python train.py --n_layer=14 --head_dim=64 --d_mlp=512 --positions="learned" --bias="all" --tie_embeddings=true --init_std_o=0.0 --init_std_up=0.0375 --lr=0.00497 --lr_mult_o=2.0 --schedule="wsd" --decay_fraction=0.949 --decay_shape="linear" --final_lr_fraction=0.02 --dataset="wikipedia_en"
Each number is 500 + 40 x the weight over its row's rms, rounded and kept within 0 to 999. Layers, rows and columns count from 0. Numbers have three digits each. The size before them is the row's rms in percent of the matrix's.

# layer 4 MLP down (transposed), 512x128, rms 0.156, rows 246-352, columns 64-127
101:525589509544445508537524483559512451448535436467521503422517479537453510498495428486459494498505547475476453527570471532483460534541493463536558525545434589490471511486517479537505463414497534
104:514422522509559514459540473505518409481547465466508491477529484583470492541521513496464451484480449482566485541493503510500521563465486533445461520558442487470512421495508439498484394531531557
108:495447443496540498455539507496497534524555470521534416485514493522557460454486542532514506559497529488527576483432446548511539586488411461490463442456533520507523524482543514503530420518515473
116:555456479435494504526591534505506466551538552538432476478538516474531432463471504453567475449518510464490488481497514542482517531566428485476580518550490547512511503571485568526500489510535504
107:477512472429475469517505576517488451463497518488513563508524553488566525471512483517432477585534499477401508523500505489500438408520529536462530502512585522544466474529533502475530487468580453
092:472512513467554481566451489491509413562446487547506477501450522449472445468554455551537477480474434449546541446426459426474537476495511480549485540517540459522548516425508535503460494522515542
100:512520562399526511526491498507505509529524511470492429515513562528490535546459512454516393508490505459456488486476513502553523491490460458452534540452510620539495458521414505494431482537434525
096:494505597606486565464470509521507457459360533528552474430504508536437492537498510476448499509528542489511450517474455516524536486454472424425470480559490510549418488459484481552498488526518463
115:453461463483422538518471492493517491476498483539480461509554452491523654480470501587498564576514497447478482439495406501588510444483559516485507493449510502484449510485515556521502518462502554
097:526459437516522497463457505398503524514554591453470471506488498467512536464457510518524477535416571453459485443499453473522516450567504514495477412528439548539472462503559507562579498485433580
103:472552602519533496475475513562480485457440518560455444508460523517512520552451473457539549519515519397506501443518492505462476535453445506461466516517452583509436498496504455497533494458490499
105:515530460386457468540498540473491466538454503445516542466582488498465485527540500457513436557533505503460533499550471509464501487506523548497517537527511497519506419616489521530517520510472462
098:500479443481527494526470512478473445569502468528576472500552550528527506516462462519513526392497484485474475530494519576487468544521471476556476516469470479493504526500479457531509493570416419
098:462477502439462529500524521514524495473532613477514476473552455522475494478545521516480529580485490512528486485562541525508438425522511478474511577471541486595469490497558437520459511520428532
107:555524501484463517486500538483505513542428522540423473407447490537470521546494515504552564510528527526491571454480502484546448557452506483460522468499577499517567550483459489535538519401516538
091:423462455512535459531497479504399397542516529472528489537525517538503473587506483533500462532510458564501562606533440519490508459561472469498529532544426500525467522541443563452496495526472516
096:539488496546497569516504443493548509444514496458512462457533460547501482433513475542516476456442539475469496523482440451479517510460467522429469464514433472543518546519511473606488526430568504
087:492465600528579555469552431464444492540431479505562540476479467457409450465552515539541514530529481516524549505500510488481517480458472459500433456476532525573467530483407545485575508569455480
086:481473462466457417487502554506530443468433461508531555534530484558486545480446524496580465457512449581523546463557458528447518508473510440462462484481534529520526524542512554590444467591519411
099:426488484477503489481501483467509539606482543520524560525477455525516575500472518505564452596487539473540429505498526491451471568497504465504514571488440544508567472480442543402475471468578558
088:519527464570538524550549522519482510552514490440543548479456533519543465491576510491566510458537453514492497465514585467507521506516407520527476455540412512430549496449470561496486507502496521
101:518497516480568427503496491418451552555462527483497548508567464482468482484484488470510481458535480481408425483463480459474512478533559493570503475504475514484477480517567494506481493503512552
106:499474529458440465509539476456585534531528454437512415454511546544549446461495470537399521459500525423499498527528514456479512522497520523491470431506503521487562466495540476474517525499452551
114:505490473575495547491496524486517558480541382606512510519454514487460379485486408560499507477631547540488498497502469485530506552471522485545411465502509454509532477514477533556533470463466489
099:533570480454503448566535526501544488498533396469492492515535528506521564501419465550466496539594515480524520514472486507516464534450496477436532489493414546421502468497511457471531494519475490
101:515518453471488558502513424447529485507543560438444530505381488533501449499523489547453497442496578474487453477510549515560524422481426477492494544512505512502444549564471506460503471482521482
088:520429604501473549505556524551457552552519573518489534440495516424386478519555532524520566487435488465501441520507572553529468502465487420447457469499526442495526465467448512473464478459525514
116:451595453443489487516555496521540516488462441473520468530558533519545467507498485462461527495545505386447437543540481485554477507530490430491468490511497528551462547522528560510499569521487531
115:495535487534585389494397536382494535552418481519494498488504414492476498446485518486516500527496486492575500529533514455503575471480507454470528576492465507521459451525543426455433582519429488
107:579591519570521428429480578580476460463442465541485445466460537485475483481526542508502522515472491487436474499492530519525452523510450529479443430525548438507554496499520475505525500545469475
110:503498517564525510469508565487461487535417526504481481579493485488505522496509450476543515452489508472504488480399465497507506525510491487511404459526492530504527505447475499523469454569560446
097:569471494547551523492469433522472474462505520464441458539563428493520485532468589544450503483536489526486535500468463494465474410493397510521489534541505517467474465470528475555458552442548479
108:482486452540446461479413497456503523445587496482545533540527487502530494464483536488520520459499525453515495523474476506525529449546460536517470534464544463446492398528506555550531559527443433
078:472524538474504514418548507539449500481563421490446551499558467475478475446468506430512498504488526512470450487492462496611492479538595494495459508466491524495536472489498487466464511507496535
092:533447491543509490506474486421509525504539516457455448516559494441487515525461483562557532571535524482418502473461566465565483455471502501496501476465514483464444510508554456450545516485493505
104:412552475565502464541509491545509493564481554482452462544454560571535554450547546503443469496417519469581561448559575517492499530529531494531554529496572535509486471560478573503523463431522472
086:498450545459569508481510493419505480565559543526441582522470498487443467468441471460548535532479423615463519544504563543478525483544561497526542547560531459510580505543422475521496516456480478
093:511485527492521506465477447473458547486481494501522466575488526518464507546529536460491442584505521420579523480500499519473523500565446521522461517491439544514471514536532500508440487446567447
086:492458573454509487474484477513434476516516497515496510500576504599488521495446475515445507547511449527570471410511483548445549529567493455512491567526513530510492527575530498413480538507430516
093:518497543502514441539528496472419456536463514506454493470483550464462521515550481452544510548457481543512536517494500564536468476484528461535450479492552472474468500478362515450491467488555491
108:506529468464443429494530502497616441459527540461539468493535496526482499476545470554508460540560481478567599458479528502511456510461478476458483478532510452500441489553512438560442521537547494
101:475539552464463482499448556486457470514554516576467541481470438516431513473494550468612543515547483469489476532540499505552464517468488434442485455562529472516510474464478429479472502517520456
086:472546511577514510524431461491518576564512542460526542476478475491561383423534484511525510511492475598488493498524511556458516503522501486544479568463442447511549479480468502494559485529398523
090:513423499510525513524446532456504551536534433485525485482515533493500491554474468524456505463579467521443519444521530586532512514469527446468454437491504478512515537505435448481511452500493511
104:597532486494508503519470584435480429505516489485530420427534524549495521496598481495450479501455540492476437425530507495446454503476482483522494477499472463481418401504485490472498509479500489
092:482582466515545510436388483492461442513424543478491592533591486399537521580480572560530457438501484474561480473568548460528477486501491451414498518451475578531502554506499443501507463513490507
096:522470531514604460463547466496509519514425540509552461398553551580480495492555468473455470544508451492484409543465548498462540521491497458449477524470523492546455518475493570542530571535489504
089:561494519486429457463460496462528565474500412517540486565497422535519461446455516550510487466540515568520516481509519548505433518494540581483510503476447503481511440509538493513544532525543455
111:481492501507476484549471404465532535457583519476543499492521424510589578476511530556471511519465539522461458512456534480490478455593494486467515513469593539512441471610512488534543488438509542
097:519444451446526502513538474471464585506455528459544440543542402423539571474520534504529470504480478494529494525466552519506516431533484498533518463608412536520529512481485466490431448480450485
096:480501482544482467516395568508515545569497486442487507554512586520470548489543474522513525519504422449514539480554481555573483496407521503510473507557468506516500506501475445548509551465508512
094:521538444507504489388458488454509505467488494498550520457476479519477476517450516502502506424519516448497508537547512401464604479482545476516498532495541496541438543569463479536483545584427493
095:466511474478506511520489493536488477501407445490523490490572444560397485522482612502539574521514486553479535513514529469507485430506467467468594477472527452466482519527626474453499481548424474
103:498563483461468489427496507535502527565550524482437473509504513510528544472545500493485523539432511441455530486573482493468492454548479534577527504491474490484561432507482556444472492490497510
093:446576486472530546495505475542493543517499517452552490445457514496538521504469473454571451570467452408454563523560400503504548461521483515491494412543481505479496492440439503488520518495431515
096:523538513474508548553612525459499523520469533489454592491533449495524494506476509499495505554498522584536476476453522477459550503504519478501516555401484425475485552434527536398446551530550479
105:560551455411487458471529463488487482468496524417505503499515462467527526517471523545499508523546418488545462508562461592440516487508510509510510503440439450443425475548438516448524495459487464
089:543527527546510544495454525469529435622568465484515511459437494544467460492485441463514531507486511547563528605469489493480463467469541468478532477471512565482613607488553472480581508476463474
099:558504549507453502472474488505475585429537464479451517488468528483460502467519539493588469435522544594520477525521463466514483505498550453506550562519537522534481497459462504500499453521516525
094:542569583468483457494487562499478509466542470539540533498579562516493531547572474457578512478547514471492485498421507525424500497462473501500560501442553459470482500498462434486543542548511456
101:501629494479534454522476533551514510512531555485493436506480436492506553450561560549481546437531468464492520495481563540488437540490398454388539431488480497493505556481536497496543471501556465
096:496468543449590529520501529489457526523520493536496564540507494509449506509469414574555509487441518493482508455511460521463507431476405518469509540543492546434467561482516548533429498467476545
103:476520523505530502495528537519474524482491431566468505431470543444419479487538528487429440531521495547500571540575524578496525544460493504450432495604491488488516460499493448501474538406520472
102:526481539443466467464520537510521524433457477522472455444455510520557588455465525564469567472537549499545522428465553468499496442540526547515481429480488535519488524588508493477545484547498509
099:493464530522507488504505527545529545465471561464495529520422434484442521431454571504474490435500547532525498489476552579441478546552514478475507500542497515527548541454452496466434586417577537
104:478475482566464566480489467491563509511533592466458505494488439514464512493565510435475565474451551465512521453515520440495483447538492513581552524490432469512467550504607540513466459461439509
097:489509517563517533489604484524465543563530502508502520503496418537505421541456513491496583412486510550494596475471528492586466501559520470546480501452416518486455553533543506457543529497477449
117:539480425529560501516558480512517448422599546460535558488515514499542467525506488538516472482484516443452512573468510493459453494581545504515499473534520440525553544533567500536555528445531469
108:486491441438569544521550446454522493468536407455439501552487475516503535538404523497527548490506485453521472504472460476451468552464593513476481530507569492477521485451523572493492433498525475
080:442479433451477539569544544446496456501480481531519504484555495492479546530572443490512521538524496506536470470485513554519551470447491495489472431512456541573611513485448494467474535497444436
100:544541531484486465528523533448476511475450464542490552543524514461479412533421496508417440454508491543504449503531408492518565466477509449500456497537471559539560501540472511511425488497489492
114:534495475427457443476449435506428542502475582504498555511489514503410541478486467442441509575497472516574448523506502560563534491532508547452537517528494523467550495466479529470441484507528494
095:517507366511472464542510514489513523578530505523456528589475556439478524531514529447519448489523474487503505520544455494561504474477535536519532473469457501515569477484420510517514545505528513
095:497512507491554480495602461518467482479462520525477564518613459449470455520462483498537505506465462518538471480503501480469543540578502459461476517498466487490556485439452513488456543511517533
099:441500533477476500560483504513498545519536447536468523476391510473463426516491452486536491499507469537422543424490510577502528520516443520416502481495514469525565492496508486423548486509501550
090:561540525464534518495515491508532503551451483509550498483480507487519496535518536459496468485543459489490498494513475455475506519433502500476538451479441551536469511535506510413536544488503512
101:450513443510486435536426580524469573484530481559542558489536517526425474442513521444477536510439477528454533414507528539474488465472497497546524562520553449483503494553369456551526549490537490
096:482568563539478521537454555517451501610448472479490465468507494544579433473538506494508504538485464480509563442583504505489495548411517513481539470509484535546548548448522483420504485438571511
093:488480546536539449519473511384480409557475517531519508527453489440536510466488491468598514505519475512488505493483476491456508484518523398459532532445535504511563490534513426515461559509544427
099:464548484566566497414505429521479486446494553457516485507489498417587560441617471457469503513461490522553490533500506481543520447597485536516521467495451521524520512542544428505501494506542527
093:507447456462473526506535465509478521575512492472494448465508578508509521494502491551430585542479437494536475483566487578526468597486528538439471586496546520535509513528426487516470483523502455
097:503473547481472512410481500478528447463473462499542476464527511564539483504472490553506532545484559556498520590502476546445525554506454462456577456437500591464502518505498449478484505471519547
102:488514472456552410463463515520592521511530483479444488514438484465542528487508535455440521535484529466475487496548498482517438451474427508491498471420502535528441448478583467515521448520552516
090:478510600496518493526531506476491453443487451506497539548448511525493468505468485476540553469466443502460481489478464537449524567434521458429518468481471596491453546498494516523536453510453480
102:511503560489517533543397494468481515466530496519448494584502438462507478454434462477474497397487535511515550551506534470477482502479517568539506526494491501512474481535462598537460473548510488
099:557532460487509520533491552516447524514471494528450508479503474580511451439471501537548429522487512513571445480454590521486508595556473477457524507446522477438496528417494477522508487504421510
106:485429477481432505551465462406509533478525515517507501579509448447458577498478565488520502524500500452551572469525498557531544400506611497498556493545478490470499531534436507568532492425457549
107:484496472489545526505450494489451523490524519536545496439565508563481438499480437474538491457544475469423518517427447512571485453523502563554542528491484424499421503523585554515480513502438508
098:520551548592446443453447503542512496509563536606514559491533511527519511497475516519516563565477465464532567520514392562467477531550457451454574446478488587529512501457508489534504503416502475
092:492557493512534524509497578497585446529462483484536477459457596431492495537437493474449440488561509517455475512492477475541460479445503457456504524461525501494474557517440533539525518494504468
102:481490539568560582508516590537461444468432510518554453533508391505505460526543413512549506532551481569440487519461485551551516471527513457575459405472498479541546570475488503533546489478529504
096:545543465479412506468447493543474538431478512589523503429478498473523483419543505484521526475508506425507544490509478480526476484496458560492543555566546497529437461567490465543491535519482474
098:529497468507475578512506450515428510515565528537516484530469475461427528509511468511455483457467504532507421442426431506595515530543470483498562586480511462512470524527515529476489525506541501
103:461523509563465446523543590525421454526461473526516503501559449543493488457516467546525513562499477487534479497533469535519509508445425528493490446471462465465472499429506493490492449523513497
102:475541574472509480492470507529471480496474539519480543540493508509503502532532517497477530490506408451502516533481475473502581482500436534460520429483489483471569512529534501508434513466500470
087:531537496528478457498431556508485495517442558405405484588452457493527534487501466498480431491445556521488531526490573536538460508521563469478565561516485455527470523539502500494494504501432485
093:434442478477553567460474499524470515486578575522480568440568549483491527466522449518539577508523536476533572595511478447498492472499521574450476548497467482411536501565540477444524442494501449
109:564447502420480481560498550478505483436505431546488488458512444517444589491457565493486438531476529481464483481488509490531417522484478501431470504506558532460472458472489517499538521410505500
095:515572399539493554561479465532485532500472545478430443500590516545492455495532569469480465556475441553528442493536562442500449491474515495488522455527472465523483556505440523504493513486417510
091:497478558522501461478502472554573478550486532512474492523504576482405509552450530458452570524496548527509546442463496515538456520495438489472477500456445494476510528472398514488509478557484505
100:496519545540495518457484450549495466488502457618501483464477531522571462588447461512515499627539478503448531496584470510430424532411442489494520453481550497468529525518499472543536531480487512
100:513538506518563471529544457477510516445512512537556443490483471523513453472479532478522533422550469467455532480537500554513504502519549429555581455465410490431549513459504464487535412457560485
090:484472485564541531566597467516474523530533545477539467523526470585468437535458454457515473521478451497481500513486483441468502521536441550498521564544480476495539507513496446524570557488515454
102:518517531466480469561552457565474459516533482527480510537512410474529536466490562447509503546457549475504460489529538471555549533595518468483458498399486542454449444565491520422508487530471502
107:439498525523462520512520494449512410470505484519577471537464541448587545449547507458467531504524457452520525452528583522557478540470510485523473510461517479526459568486552506475516579534501616
101:491533466484525477513452455525499507401452498513454523507500522470446525469513472479528528544537537495475458460561459451513544382525514485554558468539444530511422455477548465467486518476531550
090:527486541476442500499558486508504513502448557472450501557565566528519536527480455492468565523520413490515548555504550471515491493561472481530510489490599529492507531475469491443478485556449516
# layer 4 MLP up, 512x128, rms 0.176, rows 247-353, columns 64-127
105:477593542541530465418531459491427526472487507512482527487474484518522504441467509502484488527467486468465446585525546556466541487524531489566470462499530535440475505492424512465533549457528440
120:536440474505514512521539491461514543481523466548478439469446441517591496561474490573475572513525475454478539478480418493528468546430486460508495486471539445539438510514498432531541573528530514
111:518501507467609493566487397425447457512507491463575465428517581443489428524468521466519483499517528579540522479481508434551482505589568526493440501414495539544534432492522449514495495464435515
094:411495562482445467566568404507437470505520485522475469494476502497477541488516467512546458473509500463444421514428482500524512495530436508506518526487483483457505528549496483475482509568466574
101:532507516486526490450491491547483570480469404539480542551491480425513545447520488520495605474557521479514461587517540517481494533573460517470475449551488444450425486553511471515574435502531516
100:468490458462459467510522471521566585423481528522408526525452584534525443505561519599540530526550452487507484467489550469574528473524499558477445500445463529469516490571530494454464555448489536
098:493513502451549590517513475440499540406475493497609466463543483558526526491486538585460527467482517459492554554419442515521449498472452581461573513396432461492554469556522529439489480485457455
111:523515509546457504467507461517429530532446492536525471521396518431497486490426503477503510479494505477553509521500524476483500476552461558481488506578432397460458465507518446459440454440541478
106:463556491462471528546475486529484469462474525450512517474466530443550532464560532453482596486503488582529480471544493467510412540481428547535462504488459447498459440466476543560494532464492561
103:528517532427477453550460546415521517505491521497509542552512441526542488445472482531523442463509508527559523462572448554509484539489504491447454543448493499513499444499563510516468478491498578
097:435504528550484503536561459517455503514492469450464510420493526472497428526560502519485427542470465522533496464517500514494477511471475507482499558527482420447519456557523427585501524445530491
110:536562550527448431496503539468442513557430488473518499427474544497558517544533417569465580512487481485448473524519445480510521473555526533481525557507524421471463437558498464550509564462505489
114:460502493469523481463462460548482526500469448487500534481457509490516552486538480575486478439537526448519496533497488511492455593473461549514461477469469564507413473460472557458554505510490541
093:492559478468566576479501520482500469465510426560551561516508515432494416465474461473495495504530497578569454591497486446544550527506567485529443517499526488450556520553531478526519492503512513
103:562471450504509504506439531409506462402479436496478456518476536472551494466473511508425538485520547487520516532481475476464562505500504510480509483519473500477541540510481516428546527501530433
098:505559473441451487485477466501527446490399480499563531473529492586486516473535527494559524468502576500459499441445488607547494504557585530482481513457571541438498546522491485499507508486548529
094:574470500459489476473483527469553493497476428508471495453490480473539560476585474527468518476556489394491556414498491518548607547489461568433486547451475508473457498532520504529552519491555483
087:488437562604488467550487497513506491519459561506546472498534522465454420484503446489547482454557532411490492469461449523569522469535516519476542443468536434532580505493477419500461487524540566
105:480502458558483467500468533490517477502455483459543516507466540473547458464510486528490421405536489537539504491414494569484405448410465533529546497518494528508482505531444520543512529442472569
097:532487470522514478538553569439520497517448487468522482531481483479454499419495458528466581460561524557477504581482439482546516455518557487495505443488539522553392489444463474522504473508519516
108:537503541516434460603474468410428507510553470577448517476486507433532497507518481490528500504446470495459449565565542461504466512458546536449480493552509481520472506483549469394467483552504478
096:505521510537488533520547501577498492540454508418554528514474536527494533446487516514481482483452546544529471494482514509611566534533467497572447486490453542563498418526509438482543529461568535
111:481456457506439510435524489519514518525449594500540472563486537458569466475474473512589487490452522481504496507498413411548572531470577476530582547447543557527498496555507565526461521535497473
107:586492512433496467451522513447477515546441533526461502538519548511522494465552498430487419418515516504488416556548472526512422503531464516507545479468501464490508439535485545481477496498521518
108:525575519531518426477460541402515527484535470506504491486500548450496495490508477516585467463483475490439501531458467461492457521484481485442516454497519528469482450519532476540445474468494486
098:550465537450482492416535489455557514518564493490496497465506505502460522404441543426478553519536558477458454564528530490578437509455527481523491471483557487532426467553441559505473512474559507
092:473477564545495486524501496505431495493531441447511523512489490479533510479499484522430386458483456548550461501492495502478455497493577536478561591475512495485583452510485520576538530491546580
104:522548512483469478498568466468399453484461472537538529483507498528437436534428489462546462508427517532467444506478468515536554449556610503562519487491506471592482462525489535555535513448413434
104:529517514515494457509461456544477443434514506484450520490466547437519486501551484547473435414506486586446481436471498502493534465568494528485521470520469467475529501485458489507541534463530456
110:556548572524446505476477456501476513468527483491469503486426526458497460506541573452461480510506550534523449523500554490504501495517492475442551512470525441552500517506456492491539498439435560
103:541479464487457459490509484475448467455588510517533442472578570450552514474459488500482543408562451494530549520477460495553426569490542429505538527600503514491471474511453456523417502523439542
108:497513507428478591547525475607452479533455482529512488445495409513559485445537447435494458478489523510480465476473489513526532537554463577508513469493423550532424441530510523546408476458522512
077:486572527414542503524530412454535521531500483467496441578517554464519520506551469561401508521483428494569430506505445466532492532516548512513560496538514526483543496456584508527450518494504525
095:565493528537537518474429546475508476458461511459461524480534531458511530499529462497547426512456539495455539508519505528515499518499477490486487502493486484453510502528503484405437462574469482
094:494591448482484462517512538562488510473478468509430489540518458510544527456523412488467524526526512494463489521481507460583508471542467528464429485485553460570465537451511474478469459503516585
093:492511567428479470485548407489530432448489439495460489481433483453463468520483503508611559503492558474490472500541499500483526550492461479504566476489455417603430517534534560533461543449490520
093:472495464495503555499483451522502605506554467496509470435488475533450531557505557549506470446528544515457486472494570527471418527460550468472427463478546448501552519504529437517518515553540399
096:457468542512448541490521531490423537424500456569502457521494478532515475473436394535465533449509567517472569544527571514502477499437451541495475433501543511523447509551552501415524505523464505
095:455508545517432446474446541563540554458465451499479483435478396557572568420474538518503459541515532516547516477449513506598412564540540480540403487500501429572525501479524502500500463485530489
102:567454547479424469488482568557542521531535597463494516496543502466472455512528516560482515495513519506463493452520443447544570506511506503587481526451515455508503449515407476498504513430569490
103:451494580511423509495468548492536485476377459531496538479469442529567522458501476501485481494541484498546547537566539521551513478532470538497481521489488526548511444412587588541514544515462512
086:532501478430568409456564548545492475489584473514513462469508494459430506467447531483530488448500508494473468596552467521488466569461535592497515545538522481528462478520513487520492476519510507
096:500550531463513455548507488433491548624464513556555498459504503503523429496544433467458506487518587516510505484501509486517449479485507500459511474509477497501430523449461494485512505475557447
108:444553484500486508490514525502436550534535508418560494485509582484560430479514436466531549532527541574506431510501527493511565517584509452533529398473485474434564436478445471476412509430523517
097:509615551451478480489502489420552526476527547523541538468443492473499462518451444515553510501549522524503501543482482489481556457483467596442541463509487485519515513553562453485472481479464550
097:474460498495485431477517503516537518490509533556492475441455528483526525509498490449524530452550536518438451493459495473511472434483511583507513518543448532499534449533514487556492556489587480
089:487562509505497447535542521498516467484521484482421504462488569483490492519523439497517526469513502421468509519464467518462512485574444552494518517467501513482512567528474479550562506481472490
106:554499450527455543483536495511501519460532539465450493461494433520508497409491497476514446487458492458526500478512540478517473451507526479465447465485492469535474483526474460472598469589505394
099:463480460472533534471497517421500542491565481499550410558478508504496575514561453531549489410543529494533575494540467573458505499407496451473464464514466432479437478478533496520537475510477481
096:534454425521562517575458525535501516508470474541522496463501484447520445459548533544528493478462475492574526406480479488513516505541531494421486572426503427540515504454633452522492453490521571
101:582492496443480491523497530444465528429509492471504521463545485467495527519536517490430483470419480458497418584465494501484451494457490578447493467441524496503455439519589466553603485487552521
090:468452436579468479478521527434511526491538506480449546549464541498556545515495469496538470518523545498509566465561458503460536527413514520487451485510487547522452521490508504419591491553465559
096:563448454548499493595497540501582551548457457536500512536496414544510482516492488472541401528559500507502531480425510462503486539543515540483496440459476449511488491438535483543521422513573575
093:503539571511511527536537586475447509528493473505535540493490448520551457466453500495522490439549478492454550588484592545501543412442461486450492445516450496418505474471553462521550492487513434
124:519508494464502494552613544451508497512512449520476473539521482496476509501475507541466555473486610579529489468480515473533487503436479491568515495438511422512497494507446549457482558516539550
096:538510537454527531522539562480491555512528552484527497483536544502511516439569518491483500421483574481536460519427490534510581546467420477512505473521497521521526417420459498476565498586475505
090:577524554546495518514504430546593526495437471498464534507447521466531505505526473473470528469505539475495490455477461500493517509448449563481479505513443504467513461522425504508566566576482546
107:519486514457486542626475529487551505456409480444486520451405540491563447567576476507514557481472505523528541470462545453522551536573525544468424476519453519501472473516568439544521456475453502
095:438535488500463514537442432437508501596501553450490460456487471511491510527500550541458481507543587544513537517526480577527571511501512465496466477560524477535539518490552542566477487455535449
096:489500498494486527447543533535465538495476488502486509451442586498541519501440546454446483493497499473392549544519452461466501481510508508427532453496526528470509532433491578511541496549456466
109:529557554461548500515402510467548549465526427533490554494493480515487504473540406542523517517493536474505520506586505527497531475456494562474506455435484516488462444541522513495597513476517527
094:525451498479448524548502538490425531521546532537516444447546522497539593541526490476489542475568523495452457458528483481473500440555448451512507467535507574524485526462420495545522512540471508
097:524544456461608455542527512462502513517493467544565539526474531461473493528403441430554532445458550479493485499516396489537447489525480449531513569527495480537443538542490531461495587514442553
097:479453465493500464462527494475480517485547503509521529571557475494547540421461467475521484535582578478467510516593482514429466531442507495522453522502524437575432414502488402529496494453598499
099:453417532473530494530547490527551514421471424537534503478497464498464511483516501515553391515539502580482526425576502489504516540513526486539466579486422493517531481557521456528527509499506493
091:432478545506485504476528439550478564463484506465490461501482529460465488470442435493488514504595471483463563504495437437534528527520551433552481567504497478544529495592606463592541509463501453
118:491487494500442489501494537550491490492546485567528441473411519545505464523528492562506520492517539535515501404561522513472571502512486480524447497462514487423503530491563472582497533488571511
101:555416525461519500543464468476461448452509517515524460520577480478570499491502511570505485462489551565451526524539445479531495457447510535518498534487560478530496442561487593453518540492508518
080:476482555559479501526483534513531587531573565493424458501431571500460524536472431499541472491495542406437590457524509467480480504477418499532539491488490531540427494486542447533439520526514472
095:509463439568527490471505490563487467482521425483532416457381497465543500479500530510516541454540510520506569526535531545514468489416418497523533480583454569440517570449536498443458467504465495
099:479570503449479418537480497473457426466460445571459503484501526493535565565474438444586559495579485445516429502527475466503464460488492457490538475475533492546495509532499474444541509576489513
104:559490548451407518478482485458428462527604469470462497442477496449484513475462515443470518556448473531557441550544525452575534440466574477552488517465502483443486495500544439493577551582523546
081:452508502476502483482538527498456498501485481490515516417472476527482445575527542511525522469523504515470546533521439532465461476507573538499537470448527479459559423517437479550551433472558522
097:533558508531456494480566546548526424498511458420472449591480529552572528501488483432504458492478476461559524482506498491554477416436496420502513501507474481565450489501496521468533568475464541
094:540472477472531467547523440488510490520523505562465503559541547483467453460481464503525544410479596551532440489461481504476470478559520475516471464540545462472479525539470460571484499493552542
100:528514515479458479457528454486489515454449515493434462566510515498506556615456552485529554447491469467519443520445501494481445547508525534444486519489439580566479490528516529497539581512512459
100:522471488469456512521505499559463540483567507532527540475596487476441493496493480536475527418546527485447522590532534490539529477572474530446499453503548462444502481517450590494593517612451525
097:492529470504541437516548541460558513531556515467474543511442579490556520468554432488431553522516553512470515506479469530456466466410542490558476546454490544521463489492507482560544523432585478
101:484483499434504510535548550459476578455526480521452470486543509455439480499469476572427515500505502510480528522532485600505504550491513519490500531549543507485522460462447508562555546452586480
098:541537501476495541463561559484541508473510462468577468542492511459500523442490441456496547509554500492408501539496541508495536549435502602455457547465519468516499455570506439496408436497534530
097:557500499462499509477519494458591489427480462503503466536451449440481468506470518508513532514470542441539432526489463488483556498521563500496460515503528457518497447586468485511510480452490509
098:488479504512451479545471478553503463465450489539492488496457477529513520517464424555566432450549479499586522416488502584449522574524508491527463497522419495531488522528457427496477473475485542
086:469484551517458541488510430494502461438474490464522430498493537463476484500480511541486472513476556448543514482491551535583494480481577488549502396525416531502535475474547508571474463446486514
103:510507487526512495529421433536504536502498510527467460510495479479538537492486455461575469532475451527423505576433538484597479537488519470411454499478545447464453448501563497523536467529460516
097:489558604478458573569573509453446514485475527530526454544480453451481493496579501464462533506563475533455454523461455479470445466580520501545477480538499522461450476480519425503516460519520489
102:485484540493467491481494519494468571470446541550534459544491523420548521480471509456492476512555517478544555520555565476537475485427473528446508490559422543498452470552480529472515501452522489
109:465525528464495460475473492521478419507429476464481538456483529515500467486517512460466427501515505519545503600511525560512408512465495509481513531493459535513492509507571489526520448542536478
095:494526521470446528462521490492402508563483455524544526518479534488587490561498498416514424494482509485460524532503512463544505503501461552436419510491451497576553507505539444499506518503500488
096:469491539461532448526494513471475506464425446471438425475561573513521511518523436509519503495537523503506517450548498511420481489417450489545518515521506500522521509546466494440475505450495523
105:444508492494482464497462456515461539439514518512483502480440469462574559529512478514528540470467489507492510535530444538498473528518495430417550571473465434517447480586525487533487461485524414
096:485530529562527550598495530478475466463537438410541492481488434481463494581497568518447470522488512506494548548481491576508538392476532459427463506471516445467521508481565516435533508538528445
096:492557475455446440477539484421587575521446478489523472507591517542499536465445572492452520457534509428483475504553552534504428491495541571506498494412488516489532534496468497489499510486521537
095:529547544522496499467503427445523538447552460507477471469506556506467468464566525504496488455506488552535521462492519510484449505567497457527501466537463440485569483583446500443497448512554463
101:539525472520470549510525434524508553514472449502481421500448509512507518547471510498460508540510499506501533587510454508569516520488476485481510470375499481528429493567482460530510462468468483
091:589509509459550504471448506508532545493491450428504497509544453449524472492489504464451466515472523521455525552454498498536461537475544512492568480434488470538476473589497480557519472538545498
104:510494479462559537501439557469449494474508495587498505495549564464484476587559531489518540500525476488484499540503421517441524470454588488494541479508435519494574473498586537473505424460538462
104:465478413548564434478467400479457531449472482499521452500466524499474520485476519487443531535531558462464426501445513501456536461486488624517475546535518482502441440458490519477505542525479480
102:548560559437531432455450555511511457493582454536456478515586513478509489466519420468503481467547499475507550544488492515515502489522525473455506490514511455532430455498541435435565455508489528
096:503506535493496571518448463464494437503482466476526528492561450510585499464547514438465486613495547458570405528508527489521494520448524479497435475498438557529469527472448501494453502435469572
104:481506426501489480494466482455525575478468497523572428554558414476533532514516482513440460484504514465568502556496535513481480541486422548508466450535508429534507427503532499488553469542555530
104:469540481540482480481460543527526527498484573519509499458397512448506514484461511556471472467470453507511516595483395481524473575493567525492488508463479520560477502542488534513507590503510509
094:522496516496456463408528486484520484385447404542452501546516552465471578526519517513556505463592480480448494510568503478520529500493505527569512423468547576527467483491587525530523511496462484
097:570560420495519467533531487446507557477422478474488463571490506457508542501469428464557526518546488543435517467494480509511557508537470536503475522498415482508454482491527454462460506472549529
097:499512553430476452526508485482565459487502469474499541490552496464435447470478468489480536449565547495480429524422476513436537521548541445499496467531534569503564516530438476532566534526498488
101:581516518506440571538497537532499530504545577468485497508536470422471458462393472486480525521471517509560550564452415510467501494536504602417404468498499443574496452484504474587565565521525493
088:501496457436475558445470466569569516494512433518570495486468533546514450516530470497453568499522535491518515580553502453524491499456547568491453464510573423479468460464544511546575416493508500
093:537481524493547467478491491508500520403549474466469460521426547425466528590503572511520504512486509520556539484499463462504471541552498457500458491506448470521491403454542517403565562387506596